config.toml
num_attention_heads = 5
vocab_size = 2048
qk_norm = false
attn_scale = 0.125
init = "normal"
init_std_o = 0.00539
beta1 = 0.9
max_grad_norm = 1.0
schedule = "wsd"
decay_fraction = 0.758
decay_shape = "linear"
batch_tokens = [16384, 32768, 65536]
doc_mask = true
max_steps = 5286
Each number is 128 + 24 x the weight over its row's rms, rounded and kept within 0 to 255. Layers, rows and columns count from 0. The size above them is the row's rms in percent of the matrix's.

# layer 3 attention key, 320x320, rms 0.0344, rows 180-191, columns 192-255
size [ 91 100  86  95  99  97 100 109 101  99  97 111]
[[ 98 193 132 136 143 140 130 152 131 116 101 139 128 160 132 109 163 120 122 135  95 146 142 140 109 128 183 169 101 143 139 136 152  77 132 104 107 138  91 126 129 121 114 107 123 104 117 132 147 110 153 147 140 114 148  95 156 145 111 121 116 145 136 178]
 [ 95 164 102 103 157 156 119  88 155 120 120 150 107 131 148 119 166 129  81 119 111 125  94 125 137 134 135 182 128 168 150 110 140 118 116 110  97 113 120 145 101 117 101 130 133 125 148 101 122 154 141 170 125 143 149 106 170 114 144  86 133 132 101 149]
 [129 128 138 137  88 163 216 156  58 107 146 155 143 112 133 135  96 104 104 155 117 151  76 166  62 124 119 129 135 117 118 125 142 153 146  92 153 118 128 129 156 136 145 119 148 160 174 118 122 111 127 118 129 107 140 166 121  63 133 136 110  88 156 136]
 [126 178 120 134 138 143 142 121 117  90  94  97 118 111 118 126 148  97  76 100  83 161 148 125 131 126 132 172 133 148 128 177 127 137 159 100  96 129 161 145 129 141 132 143 112 121 123 134 162 116 145 142 138 129 151  71 137 156 115 111 106 170 101 148]
 [133 107 112 104 122 154 121 140  82 108 167 110 101  94 107 136 104 111 116  91 122 111 141 144 150 114  89 110 120 162 114 154 137 139 135 180 119 113 127 138 121 131 103 129 123 130 152 148 122 132 115 126 176 132 165 160 104  90 125 154 141 124 116  68]
 [161 129 110 135 115 114 171 139  77  98 113  98 130  84 115 116 132 116 106 116 129 146 143 102 127 120 105 106 154 103 126 157 133 118 135 102 124 116 139 125  90 163 140 172 115 149 153 159 140 116 148 147 151 100 139 103 111 153 126 150  89 139 121 100]
 [154 160 107 146 119 136 138 127 147  92 126 131 120 104 137 108 156 101  94 144 117 149 112 130  89 145 123 175 159 125 150 158 107 148 159 110 140 136 142 145 107 110 151  95 176 126 163 120 115 145 132 166 113 124 100  98 144 167  69 133 106 150 108 142]
 [115 145 148 114 136 168 125 148 188 150 151 166 133 155 161 132 127 126 178 123  99  81 139 171 126 137 128 113  78 188 144 104 125  87 124 119 112 127  72 114 122 100 108  88 108  75 126 127 110 137 137 117 116 143 123 105 121 126 105 156 133  96 130 114]
 [123 143  89 111 103 162 133 124  85 114 108 158 148 152  99 105 130 117  94 104 104 148 113 113 121 140 121 157 122  95 125 166 138 135 131 121 166 138 139 152 161 118  98 137 140 148 124 111 156 126 116 144 122 108 112 166 151 106 152 114  69 159 163 112]
 [143 109 114 131 126 143 145  95 147 129  82 141 135 124 112 124 164 138 139 106 120 135 124 115 138 131 118 145 143  86 114 144 136 150 158 119 194 171 166 138 164 139 151 126 162 126 115  84 117 102 119 132  90 106  68 166 139 121 113 113  90 149 142 133]
 [135 128 122  68 145 194  97  91 110 165 167 155 128 158 116 133 117  99 130  90 139  85 115 108 131 155 120 103 121 161 162 118 142 134 106 171 157 138 139 159 141 110 107 119 102 116 100  99 105 136 141 134 110 138 128 196 125 130 128 128 127 132 138 110]
 [148 120 138 166 121 122 137 150 206 162 155 139 129 112 134 102 137 118 165 137 156  79 151 146 124 121 110 109 120 105 108 125 138 137 122 184 156 153 114 113 131 111 135  89 147  99 126 118 114 132 123  82  96 104 133 167 113 147 142 139 168  95 135 115]]
# layer 3 attention query, 320x320, rms 0.0348, rows 181-191, columns 192-255
size [103  88  99  97  99 101 106  97  97  99 110]
[[106 120 169 112 119  88 119 119 123 126 177 142 112 170 104 127 102 154 176 110 112  80 168 155 134 183 139 137 108 129 154 162 128 115 146 133 122 151  98 118  97 114  95 119 137 127 120 106 147 116 132 144 191 169 158 167 116 127 152 107 154 156 145 109]
 [115 127 112 151 116 123 122 102 109 124 112 161 136 142 119 152 116 162 121 159 144 170 127  93 150 144  82 159 146 111 183 125 129 153 161 125 125 138  97 118 122 155  87 110 111 118 159 124 145  91 138 132  98 181 127 149 157 112 125 144 112 136 127 151]
 [132 126 108  89 121 136  92 157 118 174  97 136 120 158 100  91 143  93 134 141 151 134 133 115 142 111 175  64 105 114 125 158 137 102 104 120 103 147 126 105 126  96 143 135 161 148  97 141 113 153 136 130 150 124 146 169 129  95 142 138 155 109 134 123]
 [149  99 164 161 109 129  96 125 145 120 144 144 123 133 135 104 120 138  93 160 147 153 106 134 145 137  64 102 152  97 131 122 139 163 139 125 130 132 176 130 128 117 148 108 145 164 160 133 142 141 135 125  87 130 130 140 142 142 139 146 107 143 135 111]
 [167 143 132  90 101 122 134 114 123 143 117 156 155 128 113  87 135  94 115 163 157 142  98  95 165 126 131 130 112 103 129 153 136 149 107 154 102 136 163 139 153 134 130 143 162 183 122 119 115  99 132 137  38 124 106 121 142 124 122 119 128 126 131 124]
 [160 151 116 112  96 113 110 154 108 132 101 160  90 158 172 159 122 139 141 122 132 106 133 139 141 144 151 125 103 119 175 201 139 139 143 150 129 120 105 141 100  88 143  95 143 130 156 100 126 129 185  92 144 113 109 160 123 122 147 126 156 136 137  89]
 [115 100 133 134 162 107 129 138 127 157 176 131  90 127 144 173 116 120 180  87 109 124 120 154 134 154 143 157 112 158 148 108  97 146 168 125 179 114  91 152 117 133 119  86 111  90 174 144  87 144 147 128  90 151 137 129 124 134 129  89  87 102 101 117]
 [112 132  94 140 120 144 115 154 106  85 108 142 176 121 125 110 167 109 127 177 116 166 109 146  92 139 112  93 142  97 146 148 142 122 151  92 150 117 112 119  91 163 152 131 147 147 125 134 178 150  95 150 163 156 132 131 116 146 124 132 149 117 132  83]
 [122 146  75 122  86 147 123 144 112 104  89 134 140  95 178 156 139 135  93 142 111 129 109 128 113 119 119 113 177 113 112 154 137 158 115 110 120  96 127 138 109 118 153 158 104  97 124 114 174 169 147  84 150 114  97 146 134 141  93 135 121 135 100 129]
 [134 125 143 130 129 143 117 125 137  56 133 132 137  94 132 152 115  99 126 149 116 129 125 150  97 122 107  96 144 107 147 142 138 165 144  88 161 125 117 149  92 146 156 142 118 127 160 147 135 174 114 141 147 121 115 137 111 144  73 147 104 114 145 110]
 [144 159 132 123 127 128 103 133 140  79 125 144 112  96 127 145 102  89 115 110 100 127 166 141 129 129 100 155 157 174 121 146 118 172 159 139 116  77 103 113 133 151  98 135 102 123 173  74 132 155 165 101  90 112 127 111  92 136 112 124 122  97 136 174]]
# layer 3 attention value, 320x320, rms 0.0259, rows 128-168, columns 192-255
size [ 93  81  79  94  77  93  83  87  88  75 107  88  87  86  82  99  88  79  86  89  80  77  93  82  80  90  82  83  78  90 102  81  85  92  85  77  76  85  91 109  86]
[[136  83 149  40 134 119 112 140 138 145 167 124 128 169 114 136 102 161 150 132 130  88 136 113 138 116 112 118 127 128 113 113 133 111  72 116 115 162 128 112 139 151 135 129 142 133 149 124 139 129 129 114 130 124 172 120 124 102 110 130 133 110 106 142]
 [ 99 152 128 129 175 135 126 176 107 108 112 100  97  97 134 144  96 122 122  98 157 110 110 120 127 136  96 122 148 113 155 137 123 147 153 137 152 131 133 102 114 107  95 132 129 157 144 159 132 132 132 157 123 147 157 158  83 132 112 138 109 192 105 148]
 [139 126 114 151 126 107 157  95 133 168 127 164 130 110 178 120 140  98 109 125 126 142 135 131 136 134 113 153 152  72  88 123 168 120 103 117  60 158 129 123 118 104  95 155  81 126 131 123 122 150 181 100  80 159 111 156 173 111 158 116 109  96 138 127]
 [144 120 136 108  89 120 214  87 132 159 108 110 127 130 123 103 142 105 136  94 119 105 121 140 127 114 128 151 108 137 132 132 160 158 165 124 106 144 135 122 118 143  96 159 123 151 162 111 116 121 130 144 107 142 140 149 105 134 102 100 144  96 121 117]
 [139 117 107 106 128 124 157 149 108 117 124 123 172  92 118 148 137 166  93 109 130  95 140 119  97 134 113 148 108 101 120 167  83 152 168 130 159 153 139 126 136 127 109  82 132 158 126 111 124 190 145 117 142  65 169 107  95  84 142  94 103 144 131 111]
 [135 141 159 136  86 122 167 109 131 130 111 163 142 165 123 161 114 132 124 149 137 115 116 139 142 120 149 105 124 118  94 120 122 124 105 131 178 157 103 146 130 147 181 136 136  95 149 149 124 116 157  95 144 152 200 118 103 160 179 121 103  95 121 143]
 [148 123 168 151 173 115 188 125 129 155 142 124 124 170  93 120 141 131 143 115 110 105 127 138 144 135 101 148  91 116 129 157 134 122 170 138 154 133 126 134 138 127 119 126  98 132 103 121 120 111 136 132 112 101 146 143  95 116 162  60 144 170 121 102]
 [156 131 134 164 157 131 149 135 136 135 122  89 115 130  91 145 120 115 128 130 141 129 130 121 170  99 118 138 143 141  93 148 118 117 143 139 180 133 133 163 125 128 133 157 115 154 114 146 121  90 136  70 120 140 217 114  98 142 185 123 149 142 104 114]
 [103 126 126 144 116 121 108  95 103  56 121 165 128 118 125 156  99  94 121 162 116 121 123 147  94 127 124 110 131 121 118 129  67 115 140 119 121 106 140 107 105 125 201 127 117 100 146 114 152 140 118 138  94  85 103  24  95 101 147 133 142 131 137 123]
 [139  82 112 109 138 133 130 127 109 132 153 163 112 148 141 151 143 148 159 140 117 138 137 120 126 139 102 141 126 190  96 116 133  90 110 131 114 172 184 145 144 126 160 132 151 121 162 123 129 145 128 147 153 167 152 197 135 161 103 169 100 101 129 151]
 [119 116 173 111 114 137 141 114 127 128 123  93 152 120 150 174 104 181 136 142 128 105 136 137 129 139 126 167 111 107 178 119 141 107 154 122 160 154 137 116 126  97 114 107  75 148  96 134 129 139  85 180 168  89 116 130 124 140 122 183 112 179 132 115]
 [143 133 157 166 111 134 124 120 119 152 108 144 131 103 195 133 143 121 170 137 155 158 137 132 123 123 177 122 133 145  99 132 195 132 172 122 129 113 127 150 121 166  73 142 129  96 130 155 123 127 117 170 138 136  75 156 124 114 178 136 131 134 147 158]
 [146 141 122 106 132 107 104 121 134 132 110 134 120 130 113 118 169 133  99 111 118 132 122 130 118 126 127  89 165 164 100 113 157 124 154 117 122 185 126 124 126 121 146 132 135  94 173 130 146 142 102 128 144 197 145 116 162 142 145  49 111  89 129 147]
 [118 113  92 120 177 121 123 104 126 134 108 109 124 140  83 131 135 155 114 117 130 111 121 104 145 138 137 179 109 164 142 148 119 121 167 140 104 133 129 139 115 120 119 136 166 137 133 114 111 131  53 158 100 125 107 128 141 167 110 115 136 185 102 153]
 [122 136 110 109 138 127 179 128 134  71 124  97 109 162 105 104  79 143 136 140 143 127 162 133 134 145 113 152 140 154 129 126 117 134  79 136  97  99 135 127 115 169 153 109 139 124 119 127 135  94 106 119 158 147 146 104 113 159 101 182 149 115 108 146]
 [122 110  81 179 133 136 122 125 106  87 118  93 144 112 139 176 114 129 110 128 129 160 141 108 147 146 113 144 120 129 113 108  55  96 127 127 117  94 162 101 123 124 163 106 132 115  94  98 148 144 109 112 129  99 142  74  90 111  81 133 127 176 122 159]
 [110 111 115 131  97 124 144 163 139  96 100 139 135 139 109 133 107 131 135 147 128 112 111 133 136  99 127  99 139 124  90 129  97 132 138 106 140 174 156 165 112 150 149 134  82  93 178 131 141 147 133  97 178 105 129  89 100 140 134 112 140 135 121 159]
 [132 111 104 191 115 136  94 147 143 172 131 181 128 128 117 131 107  87 110  92 138 159 142 121  83 127 131  84 139 155  84 133 120 132 141 123 116  71 148  96 149 112 143 180 107 112 118  87 131 126 177 103 129 111 140 129  68 163 118  91 131 113 131 161]
 [119 147 126 110  94 112 101  86 123 163 136 148 120 129 146 144 107  88 112 134  98 123 120 133 139 108 145 134 124 112 138 113 129 128  62 124 112 106 127  83 132 183 102 131 114 108 123 115 132 134  99 134 111 113 101 119 138 117 152 159 130  73 136 126]
 [138 135  90 178 108 142 122  66 129 169 137 196 149 147  82 133 102 115 107 135 130 175 100 128 121 138 124 149 134 140 131 144 112 138 139 122 147 107 156 132 129 157  56 119 126 117 147 127 121 151 154 138 120  88 160 142 120 131 142 156 122  89 166  93]
 [ 97 141  95 122 116 140  87 130 134 137 136 139 137 128 113 162 165  61 105 132 117  99 124 126 129 148 153  69 138 124 155 114 117 144 119 114 105 112 138 111 115 137 129 129 105 160 158 127 143 146 127 171 119 102 149 137 126 127  74 156 163 122 120 117]
 [121 156 107 110 124 114 134 134 125 121 117 149 152 104  89 116 185  89 110 116 133 129 128 129 138 129 104 133 114 137 115 141 126 138 120 128  91 101 129 207 124 105 109 139 167 164 129 103 128 129  90 101  99 112 170 102 137  91 134  50 156 119  83 105]
 [135 147 116 131 117 110 124 162 154 106 101 116 126 127 122  89 173 106 117 111 138 117 130 108 149 120 124  86 146 128  77 161 105 120 143 134 122 156 114 171 127  95 126 139 113 117 135 127 130  73 105  65 142 147 139  71 134 110 162  72 112 136 106 120]
 [125 113  92  85 120 139 142 130 131 178 120 140 128 119 113  85 148 116 125 136 151 149 135  98 158 110 168  70  90 165 116 100 120 132 145 100 158 151 121 144 133 133 119  90 159 107 113 112 112 134 132 112 110 162 122 149  94 168 115  99 156  98 119 173]
 [149 141 102 158  92 128 117 128 110  90 123 143 142 144 118 139 145 116 100 120 130 145 119  93 121 156 143 169 106 133 152 142 144 140 123 149 115 101 132 164 118 112 165 126 152 122  88 115 115 110 145 124  91  98 117 111 137 152 102 114 153  62 148 106]
 [145 119 126 159 155 120 190 115 144 117 140 133 113 170 162 131 135 150 137 139 132 131 135 137 119 143 125 125 115 138 139 130 152 147 125 123 135 156 123 160  93 106 126 159  83 135 106 128 129 124 158  91 111 143 143 164 108 142 135  59 140  98 127 115]
 [171 120 103 131 114 118 113 115 144 156 147 174 109 168 155 110 132  96 136 130 145 149 121 127 123 123 134 137  95 111 108 131 126 117 117 133 123 150 109 122 136 131 139 112 141  79 137 117 127 120 154  79  96 138 148 149 130 127 107 120 104  73 143 110]
 [140 166  88 166 133 149 139 104 120 111 126 147 119 113 112  96 161  81 135 101 140 127 107 153 161 114 135 101 137  90 136 101 119 127  84 153  66 118 117 130  98  85 149 126 134 119 137 132 127 121 105 117 111 127 138  92 175 130  74 169 152 136 118  95]
 [103 131  74  89 119 146  91 132 111 140 108 134 152 123 124 126  85 174 105 133 128 109 116 137 118 106 128 150 129  91 100 114  87 114 106 115 158 114 112  86 121 130 107  58 113  93 118 126 135 177 167 115 152 139  99  84 109 118 114 150  93 123 119 144]
 [135 132 123 120 125 132 119 119 116  85 130 108 125 111 153 116  94 111 148 142 115 132 131 126 149 140 120 121 149  95 166 110 103 130 102 113 132 108 111 114 109  84 115 152  97 111  77 140 150 127 109 172 104  70  83 124 139  97 158 167 137 156 137 140]
 [118 147 169 132 137 144 132 134 135  89 117  62 160  98 145 136 112 168 106 130 118 140 136 105 115 134  96 134 123 104 142 144 114  99 153 135 155 132 144 127 114  83 159 106  73 120  84 133 138 107 101 115 182 111 117  72 141 118 149 161 128 203 124 132]
 [128 134 158 138  84 143 142 102 126 154 139 125 147 142 122 119 143 151  89 115 110 154 122 125 116 138 132 130 104 121 158 137 136 123 105 123 122 137 137  95 121  96 178 151  92 140 127 138 124  94  85 147 142 117 141  89 139 118 113 115 148  97 153  93]
 [138 143  95  95 151 117 105 109 122 138 139 132 129 150 142 135 130 157  83 123 117  93 149  69 154 141 122 135 134 124 118 120 102 137 124 117 110 142 114 134 147  92 141 129 162 131 140 146 128 109 109  82  84 155 134 185 179 154  95 156 104 141  96 181]
 [131 132  61 101 169 121 161 136 130 125 122 149 154 151 133 120 116 163 135 125 147 167 115 129  96 125 112 138 111 142 103 152 102 121 139 134  91 101 129 134 141 109 145 109 124  94 113  91 138 151 132  86 125 137  77 139  85 122 117  86 161  63 118 121]
 [111 175 147  99 134 148 126  81  98 124 129 124 167 116 129 131 145 151 112 142 121 182 125 147 135 124 134 132  98 119 148 125 145 141  92 134 137  99 103 153 112 126 113  95 118 136  71 137 128 131 114 165 141 136 112  80 161 154 168 115 151  99 121 124]
 [126 109 100 131 112 127 117 108 121 121 144 103 140 134 114 147 156 177 124 126 125 159 127 115 107 152 125 154 108 151 154 128 107 118  66 144 137 137 151 117 130 135 210 118 164 133 117 126 117 102  81 174 117 130 164  76 162 127 102 144  95 127 126 125]
 [147 141 145 112  63 150 127  83 122 105 142 147 132 166 107 107 100 153  98 143 114 117 126 131 103 151 127 169 108 141 133 113 128 159  80  99 144 166 150  79 118 157 155 147 123 150 117 127 135 121 136 160 153 112 177 126 181 119 133 168 123  81 140 129]
 [129 111 110 143 158 108 151 139 135  96 124 150 114 107 147  98 126  99 111 129 146 135 133 127 126 150 124  77 171 112  90 153 109 118 166 113  72 146 137 113 134 115 135 177 120 113 180 134 131 149 127  63 102 126 122 103 149 137 116  70 147 119 122 147]
 [153 163 111 120 130 110 138 148 131 168 126 138 112 161 122 136 174 128 101 128 135 121 128 123 125 147 121 134 102 144 152 127 139 133 150 141  89 158 139 114 138 141 139 122 176 142 145 131 127 140 115 115 102 148 181 163 138 124  66  79 106 113 100 114]
 [147 122 119 148 127 142  73 115 114 115 109 125 122 102  92 128 146  60  85 129 134 142 126 104 128 127 127 125 103 121 129 125 135 109 107 149  70  95 119  61 132 124 149 128 179 134 124 134 125 112 125 102 107 124 147 157 126 140  93 159 123 149 113 142]
 [112 132 146 145 158 120 166 175 131  97 108 112 130 131  85 110 102 120 155 111 136  93 102 138 130 114 140 153 133 156 126 127 160 130 127 123 124 107 123 155 114 109 164 103 165 108 152 126 132 120 153 129 129 124 107  94  89 161 139  85 144 109 126 115]]
# layer 3 attention output (transposed), 320x320, rms 0.0262, rows 128-168, columns 192-255
size [ 93  78  77  95  73  94  80  89  84  69 109  93  83  90  77 103  90  81  86  93  79  74  92  78  87  89  79  84  76  88 105  81  82  95  84  78  76  85  86 114  82]
[[106 171 109 176 133 133 119 101 104 122 127 151 120  95 106  93 149  85  78 129 144 144  99  98 115 128 157 125 112 114 124 149 101 144 119 166 151 119 117 125 129 116 152 125 121 123  75 168 155 115 114 137 105 141 111 177 130 119 162 133 150 116 142  93]
 [207  86 167 113 105 106 135 138 179 159 112 131 151 127 105 137 141 155 147 147 133 132 138 125 136 118 127 118  83 106 126 117 155 110 113 115 113 100 109 134 138 159  78  99 121 119 118 106 142 152 130  73 123 130 105 140 109 130 141 121 162 113 150 105]
 [120 176 103 112 147 155 152 156  88 138 140 126 106 157  72 157  89 166 156 132  64 115 117 129  98 141 159 113  87 152 133 196 106 112 144 131 125 128 116 110 107 162 151 127 137 105 122 147 123 113 120 176 132 116 167 103 124 145 125 136  90 120 131  87]
 [112 125 123 116 142 149 100 129 153 126 172 200 146 121 136 140 102 152 164 133 124 171 116 146 151 145 165 129 130 127 110 108 133 114 126 107 151 116 148 111 139 135 143 107 114 102 101 134 114  94  99 130 128 132 125 112 154 119 154 107 125 143 134 130]
 [106 117 173 131 110 114  89 128 144 159 111 122  82 159 119 136 123 128 119 133 113  93 117 125 144 157 135 109 135 162 128  87 122 123  92 132 112 141  94 152  77  82 142 148 145 111 137 196 140 137 110 145 123 147 124 142 113 108 103 137 185 115 128 122]
 [101 114 133 140 138 110 128 129 153  61  83  59 128  96 128 123 122 133 130 117 138 139 138  87 132 138 126 114 117 156 174 127 108 165 159 129 111 123 150  95  84 107  94  90 128 146 102  98  93 128 128 143 142 144 112 133 143 144  86 140 138 160 130 125]
 [116 103 134 131 105 115  86 115 102  82 103 165 135 109 148 128 106 121 140 134 146 131 130 142 162 120 161 124 137 162 117  89  99  93 134 120 108 155 144 112  65  88 118 110 149 113 138 161  78 156 124 135 142 151  98 104 201 121 106 154 120 142 137 134]
 [129  79 129 117 106  92 141 128 157  88 126 123 139 127 178 114 148 146 104 156 110 143 138 123 121 125 124 152 124 183 148 135 119 146 108  87  88 135 112 103 129 167  84  80 162 124 156  87 105 165  98 150 141 139 100 124 134 127  80 159 101 170 124  85]
 [115 119 143 133 126 152 147 154 146 163 147 108 134 113 113 122 163 148 167 108 100 136 116 103 121 122 132 147 145 153 155 126 149 162 140 107 140 173 150 144 108 149 106 180 157 143 116  86 146 131 160 137 130 151 138 191 138 164 142 126 118 143 156 146]
 [106 152 125 141 130  93 100 136 132 115 147 139 155  74  77 124 141 106 104 117 181 157 105 130 107 147 125 106 103 113 169 157 114 199 152  91 101 119 121 120  89 126 109 147  74 157  82 134 129 101 109 110 123  65  98 104 124  80 135 169 115 152 152 110]
 [146 139 140 145 152 117 117 161 144  99 113 191  94 120 168  98 127 121 169 127 122 127 125  90 127 142 115 112 121 126 134 119 135 101 128 162 136 153 121 138 156 109 156 140 139 113 143 126 137  82 167  96  78 134 143 138 149 137  95 115 146  78 145 161]
 [128 101 125  88 119 107 140 133 109 122 132  93 150 113  80 161 105 131 165  69 125 118 141 153 105 131 111 152 152 124 110 138 118 145 107 130 112 166 119 139 140 107 132 125 101 132 113 126 153 119 167 124 131  99 116 117 134 118 142  95 112 135 140 129]
 [ 87 130 156 146 154 120 140 125 101 131 173 112 158 104 117 136 110  94 105  98 162 134 165 121 136 170 128 134 111 103 166 143 144 134 131 171 137  91 111 153 110 156 102 127  81 136  88 134 137 111 154 114  93 123 133 132  96 110 103 142 140 111 113 141]
 [145 126 127  95 135 151 117 137 110 104 103 141 157 106 148 147  99  88 145 136 135 156 131 139 150 136 130 113 128  83 108 119 136 153 103 134 170 130 158 123 145 136 107 136  95 111 122 114 100 137 139  78 153 131 129 118 116 110  97 148 144 102 136 135]
 [156 131  73 120 123 130  93 111 113 122 171 162 167 101 159 105 162 148 107 115 108 134 137 132 134 116 113 141 108 131 155 135 157 119 143  97 152 138 135 127 137 139 131 137 130 124 122  65 104 146 149 120 122  74 126 104 166 169  94 124  85 160 121 120]
 [108 153 142 133 147 137  60 152 159 150 118 127 110 156 110  97 139 110 114 153 113 127 100 118 113  97 113 115 103 164 157 142 137 148 130 143 107 137  99 154  81 109 139 171 167 126 149 149 128 130 100 142 160 144 119 165 152 126 125 151 166 133 156 106]
 [108  89 142 107 182 125 131 148 149 119 129 117 167  84 144 121 170 118 106  93 111 174 134 118 146 164 136 164 132 177 145 138 119 177 104 159 123 146 150 123 124 144 104 168 122 136  97 127 111 119 133 147  92 123 135 131 138 118 126 148 117 134 142 110]
 [ 93 115 161 105 144 133 132 104 119 106 132  50 143 130 117 139 148 159 136 134 133 159 144 134 148  69 130 119 112 127 139 114  85 139 105 124 113 143 114 146  75 119 104 102 150 131 133 120 100 136 113 109 129 153 127  97 147 126 122 105 115 161 123 107]
 [ 92 159 134 142 104 144 170 114 103 128 124 115 152 125 148 100 127 111 133 139 137 136 122 118 119  88 104  75 160 117  71 111  91 172 142 176 155 145 136 132 144 130 173 111 138 161 124 122 125 107 122 162 134 143 180 144  94 149 124 107 120 175 109 117]
 [103  91 131  65 116 126 131 146 124 125 134  94 146 117 123 128 134 152 165 122 126 110 118 107  95  95 165 110 130 125  99 131 121 131 116  94 139 159 154 153 128 159 140 142 136 141 101 113 130 123 117 119 119 157 156  85 132 123 152 137 126 166 141 117]
 [129 131 161  93 171 180 146 131 148 162 112 110 134 152 100  94 106 136 146 179 146 140 105 105 110  80 110 138  94 102 126 153 123 146 120 146 162 141 148 156 149 148 138 128 122  98  85 142 139 114 104 116 107 176 147 125 123 162 167 110 136 122 146 111]
 [120 118 112 138 115 155 127 129 127 124 155  91  68 167 147 151 132 145  99 139 111  94 131 130 128 165 119 117 157 148 119 127 140 140 158 113 150 153  99  92 123 124 133 159 147  98 155 166 120 144 145 179 161 120 112 143  98 138 128 136 103 121 154 142]
 [118  80 118 123 134 133 128 134 125 145 125 115 127 118 126 153 129 140  78 120  98 140 148 144 118 120 135 169 144 180 141 129  99 148 110 113 113 127 121  87 127 177 157 121 142 123 128 143 136 207 135 169 140 102 159 157 103 144 104 161 111 162 128  93]
 [ 88 109 160 107 140 117 143 135 162 124 135 134 151 123 126 130  86 108 129 137 116 173 135 128 116 127 116 158 132  77 120 138 131 150 105 175 122 104 129 143 156 152 126 131 118 107 112 160 121 119 112 126 126 152 141 102 123 110 127 107 142 128 110  95]
 [ 65 170 129 100 149 160  98 128 106 107 118 125  80 144 141 147 138 114 129 135 135 109 116 141 122 108 115  82 166 137 116 126  80 114 164 102 155 140 143 122 148 118 154 183 119 159 142 146 120 157 131 122 172 145 165 129 122 147 116 134 138 145  92 124]
 [105 130 128 143 121 150 122 120 106 103 152 144 114 140 120 122 151 155 156 114 135 111 155 127 137 108 166 141 138 123 111 118 118  79 163 122 138 111 130 140 122 123 121 108 125 129 116 147 122 108  91 134 137 124 103 108 150 108 128 132 112 100 115 152]
 [ 72 174 155 130  94 121 136 117 137 120 141  78 113 157  80 124 133 159 125 109  95 137 137  98  95 112 152 105 132 152 125 138 122 146 130  91 135 118 142 113 134 144 111 127 129 147  93 113 117 126  99 168 153 147 116 159 100 144 120 112 133 142 121  85]
 [130 110  81 107  92 168 154 132 133 129 154 119 105 140 161 133 101 123 120 156 109 101 124 100 151 109 110 125 129 138 121 139 166 155 155 149 186 121 116 101 160 163 181 138 184 135 117 134 117 138 123 158 110 135 139 152 117 129 156 127 110 126 125 139]
 [128  89 166 115 133  99 181 125 162 150 112 138 146 116 135 122 145 127 154 107 100 134 103 116 144 149 146 118 115 153 164 139 148 119 100 178  94 124 148 171 132 146 164 166 133 136 142 129 157  99 137 135  91 122 131 144 143 125 106 124 142 129 150 121]
 [176 124 150 147 141 107 149 151 140 155 115 134 124 114  92 137 125 143 108 139 158 128 109 155 138  83  97 136 132 127  97 141 119 146 164 161 124 163 137 138 132 121 140 132 158 149 139 113 107 110 118 117 133 164 169 128 104 154 145 102 132 145 113 126]
 [154 114 119 137 166 117 110 142 136 143 120 180  99 123 147 143 135 125 160 110 120 113 130 124 153 167 119 150 135 196 167 125 124 115 123 145 101 177 110 132 136 107 153 152 149 110 156 139 135 119 166 165  99  99 125 155 152 139  85 122 117 111 150 150]
 [ 96 142 137 129 173 128 113 121 142  98 109 142 103 122 157 118 142 133 185 137 150 110  97 130 128 114 137 127 157 187 137 113  66 103 180 134 145 131 127 135 104 131 140  96 149 112  99 127 156 118 149 163 133 123 149 151 148 169 127 108 124 182 136 150]
 [133 152 135 143  96 162 154 132 128 126  75 117 144 151 132 128 151 104 128 150 130 128 129 137 164 139 114  73 100 101 118 128 118 153 114 168 137 130 127  99 109 126 137 122 121 141 111 151 107 143  67 108 161 135 149 107  75 124 105 110 140  99 125  81]
 [ 71 140 160  99 135 120 119 102  89 128 144 159 156  77 124 133 114  99 127  87 129 130 122 119 104 129 147 130 128 162 188 137 133 116 166 138 155 178 146 144 101 132 151 156 105 133 101 155 122 135 117 126 135 126 144 113 168 115 114 102  90 148 126 123]
 [123 108 109 135 150 139 127 147 141 113 111 113 104 125 181 155 119 109 145  99 144  67 118 121  85 165 112 137 161 141 128 120 131 113 197 175 144 170 124 146 127 110 174 143 127 125 159 154 136 117 171 129 154 111 141 115 128 129 123 121  85 139 147 175]
 [133 165 111 152 146 149  66 126 108  97 106 139  99 126 133  96 141  83 116 159 139  98 120  88 116 142 118 103 149 112 141 124 118 122 150 109 156 138  99 111 121 103 127 138 109 148 124 108 138 146 134 104 129 119 125 163  92 163 119 153 163 119 149 157]
 [120 142  94 150 164 123 120 151 139 120 129 131 108 123 154 136 158 132 176 117 160 120 104 117 132 163 146 109 111 129  99 150 107 116 157 195 147 130 107 155 129 112 151 120 145 127  83 132 127 102 137 125  80 135 171 110 133 130 151 138 115 172 144 152]
 [ 96 144 116 156 126 159 134 110  90 153 146  82 154 168  98 159 146 151 105 102  97 132 147 164 145 109 144 155  78 154 119 154 183 152  85 144 102  88  95 112  98 157 131 122 126 108 113 121 114 145  97 141 111 142 126  98 109 110 129 136  93 122 114 117]
 [142 129 139 114 119 151 132  91 104 133 130 120 130 151 122 123 112 109 137 157 137 145 159  95 135 119 107  99 129  90 129 106 145 103 115 101 168  82 128 139 154 161 106 104  62 125 134 109 135 127 125  92 140 152 102 138 115 159 118 130 166 101 128 136]
 [114 176 124 137  98 146 164 134 156 161 119  87 107 190 120 129 146 138 117 168 137 108 101 126 105 105 104  76 121 100 110 148 137 165 134 139 146 102 116 146 118 118 141 128 142 146 139 115 117 142 116 167 189 151 145 147 105 152 140 126 167 136 125  91]
 [122 112 114 101 104 141 121 111 144 133 166 196 125  96 155 113 131 139 145 142 149 129 122 150 133 137 150 133 133 118 173 119 143 120 164 104 157 111 138 131 125 144 111 157 102 115 141 120 112 131 141 138 116  97 117 123 149 109 145 157 126 154 129 160]]